Weights of a small GPT-style language model, trained from scratch on English Wikipedia: biases on query, key and value, tied embeddings.
Each number is 128 + 24 x the weight over its row's rms, rounded and kept within 0 to 255. Layers, rows and columns count from 0. The size above them is the row's rms in percent of the matrix's.

# layer 4 MLP up, 1280x320, rms 0.228, rows 730-772, columns 160-319
size [ 96  94  99 104 100  99  99  95  95 105  96  91  84 103 102 101 107 116 100 112 103  96 104  99 137 108 101  97 106 101 102 102 100  97 104 101  98  97 104 104  98 108 100]
[[105 145 175  94  98 143 119  97 163 138 124 193 125 114 170 137 121 119 100 124 166 117 141 128 138 160  99 157 119 118 101 111  99 105 108 116 169 131 115 129 129 126 103 175 156  95 143 109 167 156 119 182 170 118 128 140 109 137 143 125 119 107 108 104 153  94 140 118 126 119 127 160 108 150 103 124 117 172 172 142 121 169 129 133 113 143  95 142  98  92 107 148 175 154 141 141 110 120 129 149 110 116  95 110 126 132 143 137 119 108 104 152 122 137 142 142 174 122  78 130 150  97 122 112 156 121 124 180 110 128 107 134 119 134 140 124 152 108 140 142 119  87 133 107 136 123 127 106 129 126  57 119 136 165 129 133 124 163  80 115]
 [140 116 123 154 106 113 170 160 150 137 180 132 161 134 121 114  90 142 153 130 135  93 165  95 133 135 135 116  97 140 132  83 195 107 159 127 116 149 105 134 109 153 134 160 121 129 103 110 166 129 111 126 120 130 119 118 105 121  98 146 130 136 139 122 124 146 126 115 148 119 138 171 142 122 119 138 149 112 103  92 144 150 118 143 130  93 110 129 221 100  55  93 103 140 103 153 112 104 171 121  98 135 190 132 179 119 116 149 104 107 138 143 121 147 147  91 164 143 160 125 108 105 139 120 122 142 110 138 127 147 161 125 122 143 169 126 173 123 148 141  83 103  92  87 173 124 116 102 145 118 139 178 111 149 102  97 119 141 144 105]
 [132 192 129 126 126 114  85 142 140 125 131 117 145 134 146 169 133 159 154 183 146 107 136 102 139 147 179 139  98  98 128 137 114 130 122 147 149 128 110 108 125  86 118 112 145 144 121  80 139 146 131 149 137 136  96  66 132 127 152 137  83 122 144 120 149 132  98 152 141 136 122 139 111  98  94 118 147 152 122 144 103 139 160 150 134 152 178 141 158 114  97 124 122 106 109  65 119 131 133 117  86 135 158  99  73 180 148 127 132 112 124 173  94 121 101  95 138 106 154 115 135 162 136 135 128 159 118 127 145 104  82 127 122 120 116 132 157 147 101 105 140 138 145 135 157 113 151 155 165 100 127 151  70 143 135  95 145 126 102  85]
 [136 119 152 174 150 150 104 153 137 130 118 102 109 113  64 111 139  98 117 133 150 130 158 103  92 100 105 132 116 109 158 182 141 144 125 133 150 155  64 130  97 132 124 115 138 117 133 102 115 105 133 169 116 127 130  97 137 121 173  77  79 125 112 125 185 146 139 150 148 105 184  97 127 137 130 105 100 140 101  84 121 128 132  91 117 152 190 126 141 132 118 125 116 128 116 150 129 113  85 133 114 139  96 152 130 145 107 133 140  95 139 130  97 123 138 147 141  98 105 145 117 108 139 146 124 113 127 169 154 145 140 124 144 157 168  82 123 146 120 102 121 112 120 121 174  86 143 165 128 124  71 142 130 147 109 167 132 135 114 139]
 [108 117 115 161 145 132 136 130 172 103 103 157 120 132 160 119 166 121 120  70 145 138  99 123 107 109 135 149 104 130 156 140 123  74  50 113 146 108 120  99 140 138 148 147 116 163 104 105 103 134 135 139 112 127 129  92 115 128 160 148 132 140 106 161 186 123 127 123 134 133 142 142  93 157 104  96  95  62 160 121 112  98 175 127 100 126 129 122 156 126  94 125 123 119 124 105 149 111 140 118 138 121 136  97 133 117 144 148 117 111 112 176 110 105  96 110 143 135 157 154 108 122 142 136 121 120 148 149 125 114  84 169 109  73 138 125 141  90  91 151 155 120 150 136 104 123 133 154 118 171 108 123 109 161 125 168 135 125 167 136]
 [125 155 152 165 108 158 119 106 152 157 138 116 153 105 166 118  98 118 122 138 156 125 159 153 153 133 120 171 126 116 153 127 113 138 148 123 117 115 133 102 105 113 164 100 121 124 113 131 106 147 124 147 126 112 156 135 132 152 129  85 100 139  95 138 158 106 139 142 141 112 131 117 128 123 133 123 106 136 189 103 138 131 109  96 126 161 109 172 127 116 113 133 165  88 171 158 106  61  72 159  80 116 137 146  93 126 151 116 133 116 151 144 125 109 119 109 135 155 139  96 129  79 123 103 101 120 107 148  90 207  93 173 130 118 134  96 112 153 167 146 112 143 121 100 136 113 116  98  96 114 158 114 127 127  95 133 136 111 104 142]
 [123 116 151 139  90  99 149 130 167 121 153 106 106  97 127 145 124 139 163 173 146  72 143 114 139  74 153  82 141 109 129 126 109  90 148 133  93 108 123 106 123 137  93 152 135 114  63 101 103  76 153 123 129 112 169 204 134 149 127 141 119 101 135 127 131 116 109 160 113 155 153  93 127 110 127  98  66 128 116 140 137 150 126  88 140 143 128 138 101  82 171 120  99 154  99 128 119 132 133 134 120 135 112 112 124 142  96 172  98 143 129 145 149 142 133  73 112 146 113 125 151 143 141 146  97 142 136 152 123 130 124  83 132 117 143 163 141 111 109 119 129 131 146 122 116  92 131 114 103 152  87 123 138 127 125 116  97 137  89 120]
 [140  96 108  89 132 125 137 128 139 137 147 123 138  74 111 150 113 143 164 107 158 149 121 149 144 157  86 105 123 109 132 103 115 130  93 139 108 165 119 118 129 190 108 170 124  98 123 161 150 127 164 126 106 180 151 163 121 164 107  96 134 133  87 139 166 123 143 149 134 126 102 135 117 103 121 101 132  67 130 103 148 113 114 125 135 133 126  85  88 152 151 149 143 159 117 136 130 127  85 129 126 155 126 132  53 123 120 120 171 145 125  98 149 109 136 163 128 112 135  95 144 110 126 127 124 137 136  99  75 138 115 126 123 116 120 149 128 136 137 130 135 140 107 152 127 141 139 132 125 144 149 138 108 124 105 123 135 154 125 166]
 [152 117 118 122 159 101 154 154 134 130 114  92 128 122 130 168 141 104  84 125 142 139  97 113 150 163 132 131 138 121 143 131  86 153 165 140 131 122 147 132 138 105  76 161 124 169 141 102 127 141 170 134 157 138 144 100 130 131 105 134 151 101 125 138 136 120  70 103 149  79  89 108 114 110 128 108 129  92 183  92 126 107  96 144  99 115 156 125 134 127 108 154 130  71 143 121 141  89 132 177 114 132 137 150 111 112 127 124  59 104  95 139 135 132 130 156 110 108  85 146 162 113 108 183 152 107 134 110 112 165  86 155  88 159 130 158 158 159 146 112 118 142 142 155 131  84 131 153 106  98 106 164 101 127 118  96 118 123 122 108]
 [120 101 176  59 129 122 139 116 126  92 102 140 111 117  88 159 119 145 151 163 147 101 111 105 138 134  92 116 117 149 119 126 118 140 114 102 127 131 136 146 132 136 158 124 126 124 101 132 110 116 167 160 113 135 116 180  98 112  99 134 145 149 130 110 143 150 119 141 102 123 141 120  77 118 115 128 158  88 139 133 137 120 143 157 107  98 169 149 126 136 111 103 115 170 188 161 134 120 120 181 138 145 135 156 121 108 116 138 116 112 120 120 157 154 149 151 134 127 108 158 129 124 152 129 113 136 193 120 138 151 152 153 107 151 157 138  85 112 173 163 118 145 173 163 133 125 113 158 118 147 102 141 116 119 103 119  87 105 157 106]
 [131 120 100 135 108 118  90 106 131 134 147 150 101 127 123 127 143 101 150 158 193 112  95  93 113 127 148 191  96 111 148 139 149 156 113 123  94 146 136 113 127 118 165  89 146 101 104 145 132 175 130 130 138 121 140 123 155 132 169 137 139 111 132 144 184 128 138 123  73 127 102 132  94 117 113 127 150 130 133 136 120 136 104 158  61 137 126 158 119 110 102 129 164 149 184 106 108 108 114 111 142 167  97 114 100 124 108 110  82 113 120 159 168 114 148  84 141 122 135 104 131 155 136 130 127 133 116 106 148 115 100  81  89 101 109 122 125 122 110 100 133 130 128 113 100 102 124 125 104 104 117 111 142 119 119 114 159 107 126 165]
 [161 133 118 141 112 159 124 132 189 115 112 131 122 131 138 136 163 172 144 101 157 143 125 158 105  87 142 146  72 102 105 139 121 153 132  99 106 152 144 130 153 189  91 114  89 163 130 121 121  78 102 120 120 126 106 113  99  78 115 143 138  85 116  75 140 149  95 181 155 127 135 113 146 155 165 139 114 110 105 138 150  71 126 110 119  97 116 105 178 138 146 146 130 175 134 111 134 123 176 147 128 133 133 121 135 132 134 110 126 130 138 140 104 168 136 136  96 101 107 179  86  91 154 144 136 133 158 130 151 120 152 102 139 114 133 139 119  99 101 135 140 103 100 137 132 101 105 127 106 117 140 121 147 155 137 143 113 150 145 113]
 [134 117 141 153 117 109 113 101 136 111 100 130 144 150 126 113 128 131 109 118 173  84 148 147  87 113  76 112 107  99 138  94 103 149 171 146 156 154 108 117 177 128 168 134 163  90 127 129 116 155 188 140 155 145 116 122 105 126 121 120 147 137 131 121 155  98 180 100  82 136 122 142 146  99 156 138 137 123 176 139 152 159 142 127 136 157 122 114 171 139  78 136  97 112 136 156 162  89 119 146 128  95 167 125 115 117 153 111 106 178  92 107 135 100 157 142 148 157  94 148  93 124 132 139 150 100 134 127  84 138 138  95 106 133 121 158 169 128 101 121 150 142 115 151  81 138 132 116 102  98 176 139 163 118 121 143 180 156 106 115]
 [ 88 142 137 141  99 127 123 196 110 123  99 113 121 148 198 156  99 113 150 139 117  90 109 149 118 156 160 105 152 149  91 159 145 129  81 139 133 113 123 114 155 152 131 157 122 150 115 120 100  90 125 128 155 136 129 145 126 143 154 104 111 132 112 154 124 154 130 131 104 132 134 132 118 112 139 118 127 136 153 119 122 142 141 125 134  89 124 157 130 103 135 130  94 138 121 106 176  97 161 115 148 117 112 104 120 148 111 137 144 111 125 128 100 111 159  68 145 142 140 122 106  80 110 119 171 130 139 170 138 126 115 175 130 190 145  85 117 134 106 152 136 113 151 126 166 135 159 205  95 146 136 147 153 129 125 131 138 127 162 169]
 [139 118 113 130  93 119  96 146 118 149 143 148 119 150 165 166 115 154 144 111 167 135 147 136 132  84 110 108 115  96  91 128 150 122  99 144  95 142  92 128 182 152 106 120 120 176  80 114 128 129 115 106 109  99 109 143 143 113 133 110 151 152 143 135 169 139 113 137  82 121 139  87  82 103 139 135 106 144 151  67 113  96 135 148 139 127 118 124 136 151 161 149 112 137 203 122  98 148 161 110 128  79 110 108 114 186 101  77  90 120 157 125  96 143 123 124 113  82 173 131 129 124 159 142 121 155 143 140 162 136 134 123 111 137 131 116 121 127 111 184 136 120 127 121  96 165 141 101  51 138 116 154 117 107 124 138 128 143 143 119]
 [ 89 116 210 116 144 128 162 121 172 112 137 113 154 134 167 129 117 135 137 113 165 157  85 103 131 142 157 111 100 158 127 169 114 138 154  84 121 109 101 140 119 143 118 145 107 102 146 141  74 156  97 104 134 128 171 123 139 150  75 132 163  87  87 134 117  80 149 167 133 126 125  91 137 150 152 140 166 118 120 143 130 100 125  97 115 139  74 134 108 117 156 123 121 146 130 137 148 135 101  96 131 187 142 141  61 151  98 138 138  96 135 156 124 123 123 137 115 144  92 144 102 102 157 140 133 156 155 133  88 139 109 101 120 157 140 201 183 147 126 158 157 140 136 146 121 110 129 136 121 135  97 163 146 121 151 146  97 129 138 129]
 [164 139 126 117 110 117 108 133  74 175 131 136 149  65 114 145 159 104 123 153 107 137 188 132 119 115 138 140 121  76 152 144 150 175 160 174 126 124 163 146 111 148 125 145 142 111  97 104 132 125 129 115 146 112 103 146 137 110 116 128 171 138 114 164 151 145 128 141 128 139 121 179 104 149 165 101 130 109 125 163 111 117 108 127 105 108 150 142 131 144  80 149 150 139 111 132 139  96 107 131 126 130 134 123 132 166 121 142 136 151  95 151 131 104 138 122 109 129 136 142 129 134 138 138 101 121 140 134 101 130 123 114 103 113 128 179 120 119 127 101  99  86  67 146 151 145  95 150 118 165 167 150  82  91 139 124  71  75 134  92]
 [137 152 192  72 140 155 136 118 120 109 119 108  48 122 119  84 163 162 106 114 102 130  95  98 137  60 135 130 104 143 163 143 163 129 102 121 120 161 153 112 128  85 150 119 168 109 143  79 113 163 120 143 140 159 158 151 144 113 110 165 127 138 133  91 119 142 160 143 102 138 108  89 107 110 126 125 166 172 139 168 118 118 175 112 112 115  93  96 133  90  92 143 121 125 158 145 157  90 129 166 142 108 112 136 133 127 144 106 128 110 106 162 151 110 121 130 174 101 135 144  95 131 149 111 110  98 121 138 103 108 130 164 162  76 153  83 146 127 151 202 143 120 107 123  96 103 134 128  95 157 139 155 145  89 120 120 140 159 159 156]
 [121 146 147 154 158  95 154 144 117 104 120 136 112 124 145 110 112 106 168 187 172 116 122  80  85 124 126 131 162 158 121 119 116 110 110 122 154  85 137 128 197 110 114 144 155 110 160 116 107 104 137 125 132 121 114 179 131 138 131 104 131 149 137 154 194 122 143  97 101 103 103  89 125 129 148 174 157 178 124 112 131  73 150  99  75 193 154 136 111 121 157 124  87  91 149 100 110 157 157 121 121 109 122 160 163 150  99 132 140  89 138 140 107 122 146 175 157 122 118 122 130 167 130  99 150 125 119 139 136 125 164 106 144  95 136 160 157  94 135 110 134 124 174 175 137 102 131 150 165 157 117 125 136 125 151 125 127 106 147 134]
 [144 145 124 142 126 111 146 133 181 118 100 145 121 128 108 113 154 174 110 138 157 107 139 128 122  81 112 151 136 130 184 120  88 155 119 155 121 133 126 136 145 109 131 142  89 118  74  93 162 172 117 121 156 114 132 177 172 175 137 100 123  91 127  89 167 114 114 123 131  83  71 119 132 144 106 116  98 134 130 154 109 113 157 110 119 150 175 141  80 128 145 143 113 140 122 117 168 143 135 151 132 110 152  86  96 141 113 131  55 101 155 164 157 129 126 102 122 117  62 164 162 127 153 159 148 109 146  96 113 128  89 142 118 162 118 153 124 126 136 135 115 111 100 131  93 171 133 160 104 155 114 121 115 140 155 105 118 128 128 115]
 [ 82 129 157 121 157 152 105 155 115 137 112 106 132 150 144 161 134 130 131 135 127 109 139 103 110 180 114 138 103 100 120 139 105 169 105 131  98 155 116 110 130 125 159 155 159 106 132 149 137 136 126 105 149 144 150 116 138 111 123 115 100  88 159  93 132 114 141 115 151 120  90  86 123 141  66 159 139 126 121 145  97 158  98 174 162 148 129 104  98 127 153 101 135 145 156  75 116 132 161 142 115 116 128 110  93 164 143 100 104 146 125  90 147 136  98 136 137 116 155 118 139  88 108 112 109 103  97 153  50 161 157 147 135 114 112 139 130 130 147 128 146 157 117  97 130 110  82 101  84  91 133 116 177 118  93 132 135 139 134 115]
 [165 133 124 113  81 118 138 125 132  78 117 140 159 112 146 104 140 127 128 156 115 111 131 124 122 131  81 173  86 105 108 118  83 153 118 114 109 135 156  70 113 109 109 133 122 110 113 122 119 136  92 156  75 145 110 101  98  93 106 113 115 176 105  84 139 107 165 133 143  93 126 114 139 108 126  94 134 156 150 159 117 144 129 176 166 112 129 165  76 130 126 159 139 160 140 122 107 124 128 116 119  94 129 142 156 125 135 114  88 137 117 117 132 116 107  64 133 158 137 103 132 109 151 114 155 139 105 129 108  84 143 126 141 100 124 129  99 147 132 120 130 144 169 159 117 133 135 144  78 169 148 134 107 126 146 116 113 148 133 157]
 [163 146 102 154 147 125 111 100 120 138 102  83 167 106 121 121  89 141 101 112  96 112 149 131 163 129 108 146 131 164 130 133 138 144 165  93 143 159  90  75 130 107 160 114 135 152 118 107 133 109 135 160 130 141 150 143 134 108 160 164 132 135 144 143 157 165 126 116 115 128 123 161 103 105 132 126 139 129 112 138  94 120 114 139 146 167 121 113 131 121  88 134 128 129 132 163 120 133 100 120 140 129 100 160 110 130 129 174  98 108 117 142 164 154 136 151 117 148 109 161 130 164 134 174 107 145 128 133 110  88  92 105 142 116 154 113  99 121 105 155 162 134 125 127  82  95 165 106 132 116 148 112 143 126 116 186 116 153 107 106]
 [ 96 144 138 141 156 114 159 134 146 150 161 121 127 168 170 120 139 112  95 137 132 101 107 112 124 108 158 182 124 142  93 131 144  93 114 111 129 105 136 128 161 152 121 193 158 148 126 150 158 140 156 114  85 123 144 129 150 119 135 137 129  93 125 159 113 129  95 139  88 175 139 125 125 151 151 137 107 151 115 144 106 106 147 149 168 155 170 144 127 138 136 108  93 115  60 159 167 154 135 120 123 128 126 150 150 156 144 135  93 134 109 120 125 117 107 135 124 178 126 113 122  66 131 100 133 141 133  75 120 158 152  96 118 145 124 159 158 127  96 132 133 126  82  83 109 130 129 123 134 140 115 124 112 140 136 118 144 171 131 110]
 [124 106 126  72  95 113  83 104 109 160 165 105 133 123 150 118  71 104 125 148 147 117 135  88 129 121 134 116 123 110  91 126 153  87  83 111 122 145 129 108 113 135 129 116 145 172 172 130 114  95 160 148 128 114 101  91 109  97 102 136 151 134 156 171 106 141 119 117 119 170 129 119 124 122 163 122 137  88 144 116 147 158 113 129 139  93  74 113 124 141 134 126 141 119 129 131 110 108  97  75 109 142 131 129 147 135 140 127 185 133 151  95 184 111 136 135  99 126 197 136  99 116 119 120 125 135 119 161 133 169 136 107 125 118 145 157 132 107 115 113 128 107 157 113 171  76 116 103 125 118 130 144 140  88  50 124 159 120 123 146]
 [ 99 174  94 156 128 132 176 128 155 148 102 107 140 165 143 145 125 133  89  72 144 144 145 129 172 132 122 113 137 165 125 193 135 130 159 103 135 135 122 123 134 146  88 142 121 115 176 164 123 143 169 120 108 151 113 153 121 103 123 165 106 155 158 135 171  96  89 159 112 135  99 154 144 126 127 112 114 110 172 123 142 143 142 136 148 131 147 114 136 123 141 113  89 111 123 115 141 135 167  92 137 110 146 128 101 163 110 128 109 169 122 165 146 107 106 125 133 144 127 153 157 140 111 142  97 143  86 146 152 179  65 114 148 167 168 112  95  95 134 135 135 147 139 140  82 140 166 135  97 161 115 132 133 119 140 105 115 110 115 111]
 [149 155 155 126 123 131 143  86  99 159 112 111 107 124 105 110 153 100 134 159 151 118 108  85 176 104 130 130 112 115  97 147 145 177 136 116 102 134 105  93 142 110 161 124  90  88 137 130  96 131 115 138 156 149  96 103  84 160 150  98 150  95 140 133 108 131 128 147 146 109 123  88 107 129 132 113 135 137 106  90  91 137  96 141 136 139 139  99 119 144 127 102 125 150 157  89 173 128 151  97 164 116 132 126 115 145 160 149 118 134 110 135  98 116 105 116 127  86 121 143 135  83 120 129 144 130 119  92 146 128 132 182 125 137 139 119 108 193 136  93 153 144 161 164  90 130 142 116 131 177 109 130 105 104 154 161 102 124 136 109]
 [123 166 122 176 144  78 161 137 172 149  97 126 118 146 109 126 158 130 153 141 102 164 153 126 134 132 113 142 133 139 156 156 110 128 134 136 120 132  69 121 127 128 145 137  85 115 119 113 136 136 103 141  83 137 158 131 108 107 169 130  82  98  90 146 107  94 152 165 178 106 145 156 133 144 126 130 104 127 132 122 128 136 111 167 109  87 135  81  96 133 132  78  84 115 134 146 132 124 127 152 138 153 144 190  83 149  91 129 110 118 169 122 148 165  88 117 130 100 162 104  95 107 167 156 110 150 137 116 139 158 129  77 123  96 127 135  92 170  91 145 183 114 163 118 156 126 122 152 147 106 137 128 154  93 132 144 104 137 130  81]
 [164 122 103 122 122 124 164 152 105  83 136 133 142 122 130 103 129 126  90 183 167 128 127 141  85 111 116 181 135  82 128 126 160 119 149 111 125 134 133 116 115 165 164 143 116  99 113 149 138  78 172 109  94 103  73 123  86 133 116 146 163 129 110 190 113 116  83 113 145 182 123  92 135 115 131  92 123 141 137 126  86  95 115 105 136 143 143 130 126 170 136  81 130 150 170 149 162 150  86 157 139  82 122 138 108  82 120 143 117 135 106 110 100 132  97 111 144 123 135 182 110 152 150 124 131  93 148 116 176 152 166 156 150  80 157 172  83 118 127  99 147 149 126 121 138 104 117 134 147 133 132 168 121 165 137 147 141 124 146  95]
 [133 121 162 137  85 130 118 102 150 134 100 169 158 134 113 128  88 115 124 124  63 137 111 138 118 145 111 133 125  84 104 166 134 141 101 159 126 134 165 167 173 126 106 110 167 114 122 117 121 120 125 156  84 138 112  89 117 100 131 129 124 130 130 139 158 111 117 154  98 131 110 130 116 141 142 121 164 120 116  59 128  86 162 150 164 162 178 150  93 170 131 144 120 128 149 119 123 146  95 133 144 134 153 154 176 126 112  54 147  81 113  98 116 142 176 108 136 136 146 138 150 130 134 156 132 155 104 116 139 114 110 131 125 142 125 155 115  82 129 126 121 125 169 137 120 152 136 112 122 101  88  99 158 186 148 162 114 156 130  90]
 [120 164  87 111 111 170 168 114  92 129  95 115  76 186 110 140 101 146 135  77 125 140  98 120 146 130 150 132 165  85 137  85 154 157 113 138  99 145 156 128 116 152 137 155 160 111 124  92 157 123 135 128  97 141 167 163  72  94 138  96 149 139 129 150 103 111  70 179 108 147  94  78  85 157 128 127 171 161  83 171 139 147 106 140 146 133 106 139 142 142 117  77 180 129 123 147 157 124 135 123 169 126 111 143  94 121 132 150 112  95 118 105 160 147 145 114 127  70 114 126 103 127 131 127 116 110 157 115 124 140 130 165 125 135 137 144 153 128 168 109 108 152 122 104 172 124 151 102  81 138 117 123 169 140 116 118 136 129 130 120]
 [135  75 122 121 141 169 128 146 112 107 160 125  95 121 121 102 101 137 127 127 180 112 104 135 167 135 106 123 152 140 149 170 154 133 137 107 117 160 137 124 104  87 152  98 100  96 146 106 127 109 136 137 120  99  92 128  79 122 106 158 152 136 131 149 124 131 112 130  94 124 128 149 134 132 124 116 110 141 134  91 131 109 149 131 118 176 159 112  75 176  89 115 108 154 128 144 136 127 125 129 149 154 116  89 153 133 114  71 136 151 133 159  82 111  91 179 143  78 132 163 116 155 142 161 137 163 136 135 119 117 154 137 115 174 125 117 113 124 134 123 106 120 188 148 152 162 130 108 111 106 137 135 168 131 149 106 116 143 142 108]
 [150 165 158 152 131 155 133 103 163 175 111  96 121 111 110 166 117 153 116 157 152 136 151 104 111  98 158 157 107 114 116 150 135 113  88  87 108 106  98 137 125 149  94  96  89 167 142 146 167 117 129 109 171 157 170 113 140 143 148 115 155 122  92 118 140 141 151 154 162 121 112 119 112 145 119 127 118  89 136 122 138 130 130  88 145 159 110 184 141 135 139 173 143 128 180 122 100 127 119 150 120 115 150 112 215  88 132 127 118 126 135 151 128  69 126 105  98  99 131 121  96 139 102 145 120 155 160 126 126 132 129 132 115 139 117 124  95 151 108 118  94 135 141 154 102 157 107 106 101 112 126 104 111 133 151 150 141 112  81 101]
 [137  99 153 137  96 132 157 108 139 114  92  77 161 139 154 108 154 126 115  90 101  60 111 143 143 104 129 180 142  98 132 115 106 127 136 136 137 136 110 122 126 141 160 168 149 109 123 110 152  64 111  69 118 112 121 107 115 141 163 134 167 145  87 109  86 108 123 174  90 155  88 132 128  93 127 152 116 110 135  95 145 120 216 123 148 218 103 130 139 146 154 138 136 106 124 142 108 121 127 159 136 145 138 159 116 136 135 165 139 123 109 138 172 117 123 164 100 138 108 150 146 159 144 147 108  99 157 155 154 128 110 154 114 107 109 107 145 119 123 132 136 142  99 136 126 111 116  94 142 134 146 134 157 160  64 171 134 101 136 159]
 [ 97 150 137 144 119 134 142 131 110 122 176 122 141 104 107  90 159 127 101 177 133 143 125 141 121 115 131 156 101 116 123 112 105 133 150 135 127 150 145 127  88 128 107 141 172 155 102 107 139 125 141  96  94  73 148 122 110 102 156 146 102  80 119 120 111 123 105 130 111  77 104  83 151 148 104 134 115 135 169 158 112  88 164 139 113 138 145 113 158 124 109 128 127 119 118 152 130  60 151  98 122 135 120 132 156 122 140 138 114 116 121  98 132  98 163 102 131 142  91 130 167 138 166 124  99 104 160 101 109 122  98 116 127 100 142 163  94 108 127 115 113 137  87  90 125 102 174 155  90 123 143 115 109 151 118 155 161 125  96 189]
 [ 82 172 146 130 123 143  93  96 135 153 156 146  65 138 130 129 102 111 131 160 100 138 119  83 122 132 139 137 124 148 140 127 155 146 125 130  99  98 139 130 155 111 180 111 126 117 127 128 140 153 117  85  77 127 108 152  99 124 125 117 152 124 157 157 125 117 124 124 154 113 163 115 123 126 139 117 167 152 179 137 136 164 164 133 127 117 131 132 137 161 138  90 137 168 169 126 142 171 118 109 142 145 126 171 127 107 145 104 113 171 116 123 157 125 138 115 141 112 125 156 139 128  87 102 133 120 124 154 145 123 161 131 136 158 155 161  98 137  80  94 142 113 134 136 148 155 128 139 135 111 131 186 128 145 111 111 166 137 150 100]
 [129 108 142 105 147 112 132 115 112 124 135 136 120 147 131 107 117  91 105 141 145 146 110 125 135  88 104 126 113 101 182 107 103 156 171 122 100 146 136 137  88 132 138 118 100 136 200 113 157 121 119 133 119 164 141 144 150 128 126 131 122 157 117 149 164  84 125 104 145 159 140 169  86  80 156 165  97 151  63  84 119 118 142 105 163 125 131 162 102 177 157 100  61 135 127 142 137 122 151 139 122 129 104  99 103 107 129 123  83 120 139 178 102 123 102 138  96 128 148 140 151 128 123 155 110 121 117 147  93 154 159  90 114 121 121 146  76 142  77 139 141 120 151 117 120 134  96 135  98 138 114  77 149 125 128 130 139 136 154 137]
 [145 121 107 167 154 151 146 118 139 140 185 141 131 104  85 109 139 123 101 130 131  65 111 134  82 124 143 128 109 151 111 149 157 101 112 162 149 115 130  79 122 145 105 106 124 138 168 125 133 158 163 148 173 134 130 139 118 137 102  90  88 155 100 141 117 142 116  92 151 139  87 145 158 112 115 123 207 111 107 148 129  86 138 139 173 101 108  89  86 165 146 126 106  88 149 138 161  99 103  93 107 150 139 121 148 146 153 135 138 177 115 152 123 137 149 131 138 138 145 118 168 117 116 178 135 130 142 130 117 154 140 119  90 127  96 133  79 100 110 153 120 139 118 115 135 130 125 153 144  75 142 168 122 131 150 202 131 171 109 108]
 [127 125 135 156  87 130 124 168  63 159 112  97 131 111 169 127  96 157 143 160 174  92 164 142 147 147 112 116 132 131 145 112 129 163 116 132 103 117 160 136 129 136 137 139 139 125 152 136 113 166 120  92 129 127 121 156 160 151 133 105  89 129 142 114 146 112 121 118 173  95 104 146 121 153 106 162 176 142 115 117 148 105 139  87 154 125 115  64 124 151 107  54 128 153 161 147 156 100 152 151 102 149  98 107 125 135 114  86 171  92 125 126 140 134 130 149 126 110 129 121 124 177 127 105 142 118 127 146  99 138 122 127 106 130 165 172  86 102 122 154 134 148 135 122 139 107  95 131 139 120 155 133 131  91 132 130 145 130 164 141]
 [115 162 133 150 106 136 126  93 162 114 147 102 132 148  82 152 117 135 176 160 181 130 166 143 132 151 129 153 131 101 104 182 102 163 143 129 129 123 112 130 106 139 142 127 119  95 106 156 106 148 127 175 144 145 121 148 130 132 134 144 136 154 149 140 157 130 134 184 127 176 101 103 140 155 157 126 122 177 115 126 124  93 141 114 153 115 133 110 141 147 117 159 110 115 105 110 121 102 135 130 125 151 126 127 145 151 193 156 122 187  92 157 109 149 121  64 141 107  94 140 129 158 168 141 121 112 118 132 145 115 100 155 123 113 145 104 148 119 166 114  99 169 105 107 134 124 151 148 127 188 149 101 149 155 100 106 133 144 107 154]
 [ 81  96 161  91 160 124 127 114 196  92 162 157 141 110 104 126 129 110 108 143 101 102 119 127 143 130 143 137  91 133 143 165  86 122 131 150 125 160 107 101 136 120 127 113 127  83 104 182 146 117 116 129 115 179 136 133 147 151 130  97 126 139  82 162 151 145 106 128 129 104  92 126  84 114 110 137 131 147 144 163 159 153 142 168 103 147 153 145 124 113 137 130 183 120 152 132 160  61 107 165 124 142 113 113 157 115 104 114 107 132 163 166 154 126 126 113 105 177  89 122 103 125 121 146 101  87 142 142 124 173 153 124 113 147 132 122 160 167 123 137 125 172 136 150 107 114 132 110 133 111 101 118 132 184 118 130 140 142 113 124]
 [162 130 126 133 124 109 122 166  97 128 131 121  83 120 165 131 108 131 184 107 139 113 101 132 134 131 134 154  91 124 144 129 124 160 118  98 103 116 125 155 126 104 129 157 136 156 122 143 118 137  96  91 135 120 129 107 110 166 152  90 153 114 101 147 149 122 135 140 118 114 126 171  79 172 147 121 152 124 170  88 121 122 114 124 142 153 166  87 113 152 121 114 111 105 137  81 143 128 126 117  94 112 191  99  69  99  94 118  97 120 126 138 138 115  82 132 127 122 195  65  78  95 170 108 121 115 133 153 147  86  86 130 119 151  93 146 117  85 142 153 146 113 138 172  93  74 128 150 142 105  90 139 122 124 153 130 147 110 136  78]
 [117 138  89 142 118 163 132 128 134 216 118  90 153 146 126 134 164 187  97 158 155 120 125 183  94 100 137 132  97  86 147 110 158 143 134 116 139 122 160 119 139 146 111  79 140  93  89  71 128 140 147  99  92 121 108 131 142 106 122 150 145 169 149 104 139 156  99 148 126 124 108 102 157  76 147  87 136 152 136 115 121 147 101 110 143 157 109 141 138 129 191 107  96 132 118 114 130 131 145  90 182  77 121 148 124  97 154 112 116 128 115 126 122 129 147 126 124  86 127 134 186  79 170 133 110 123 121 147 110 121 136  89  96 131 147 156 131 114 132 114  79  94 142 114 129 131 180 133 110 148 130 148 126 110 108 109 118 136 108 121]]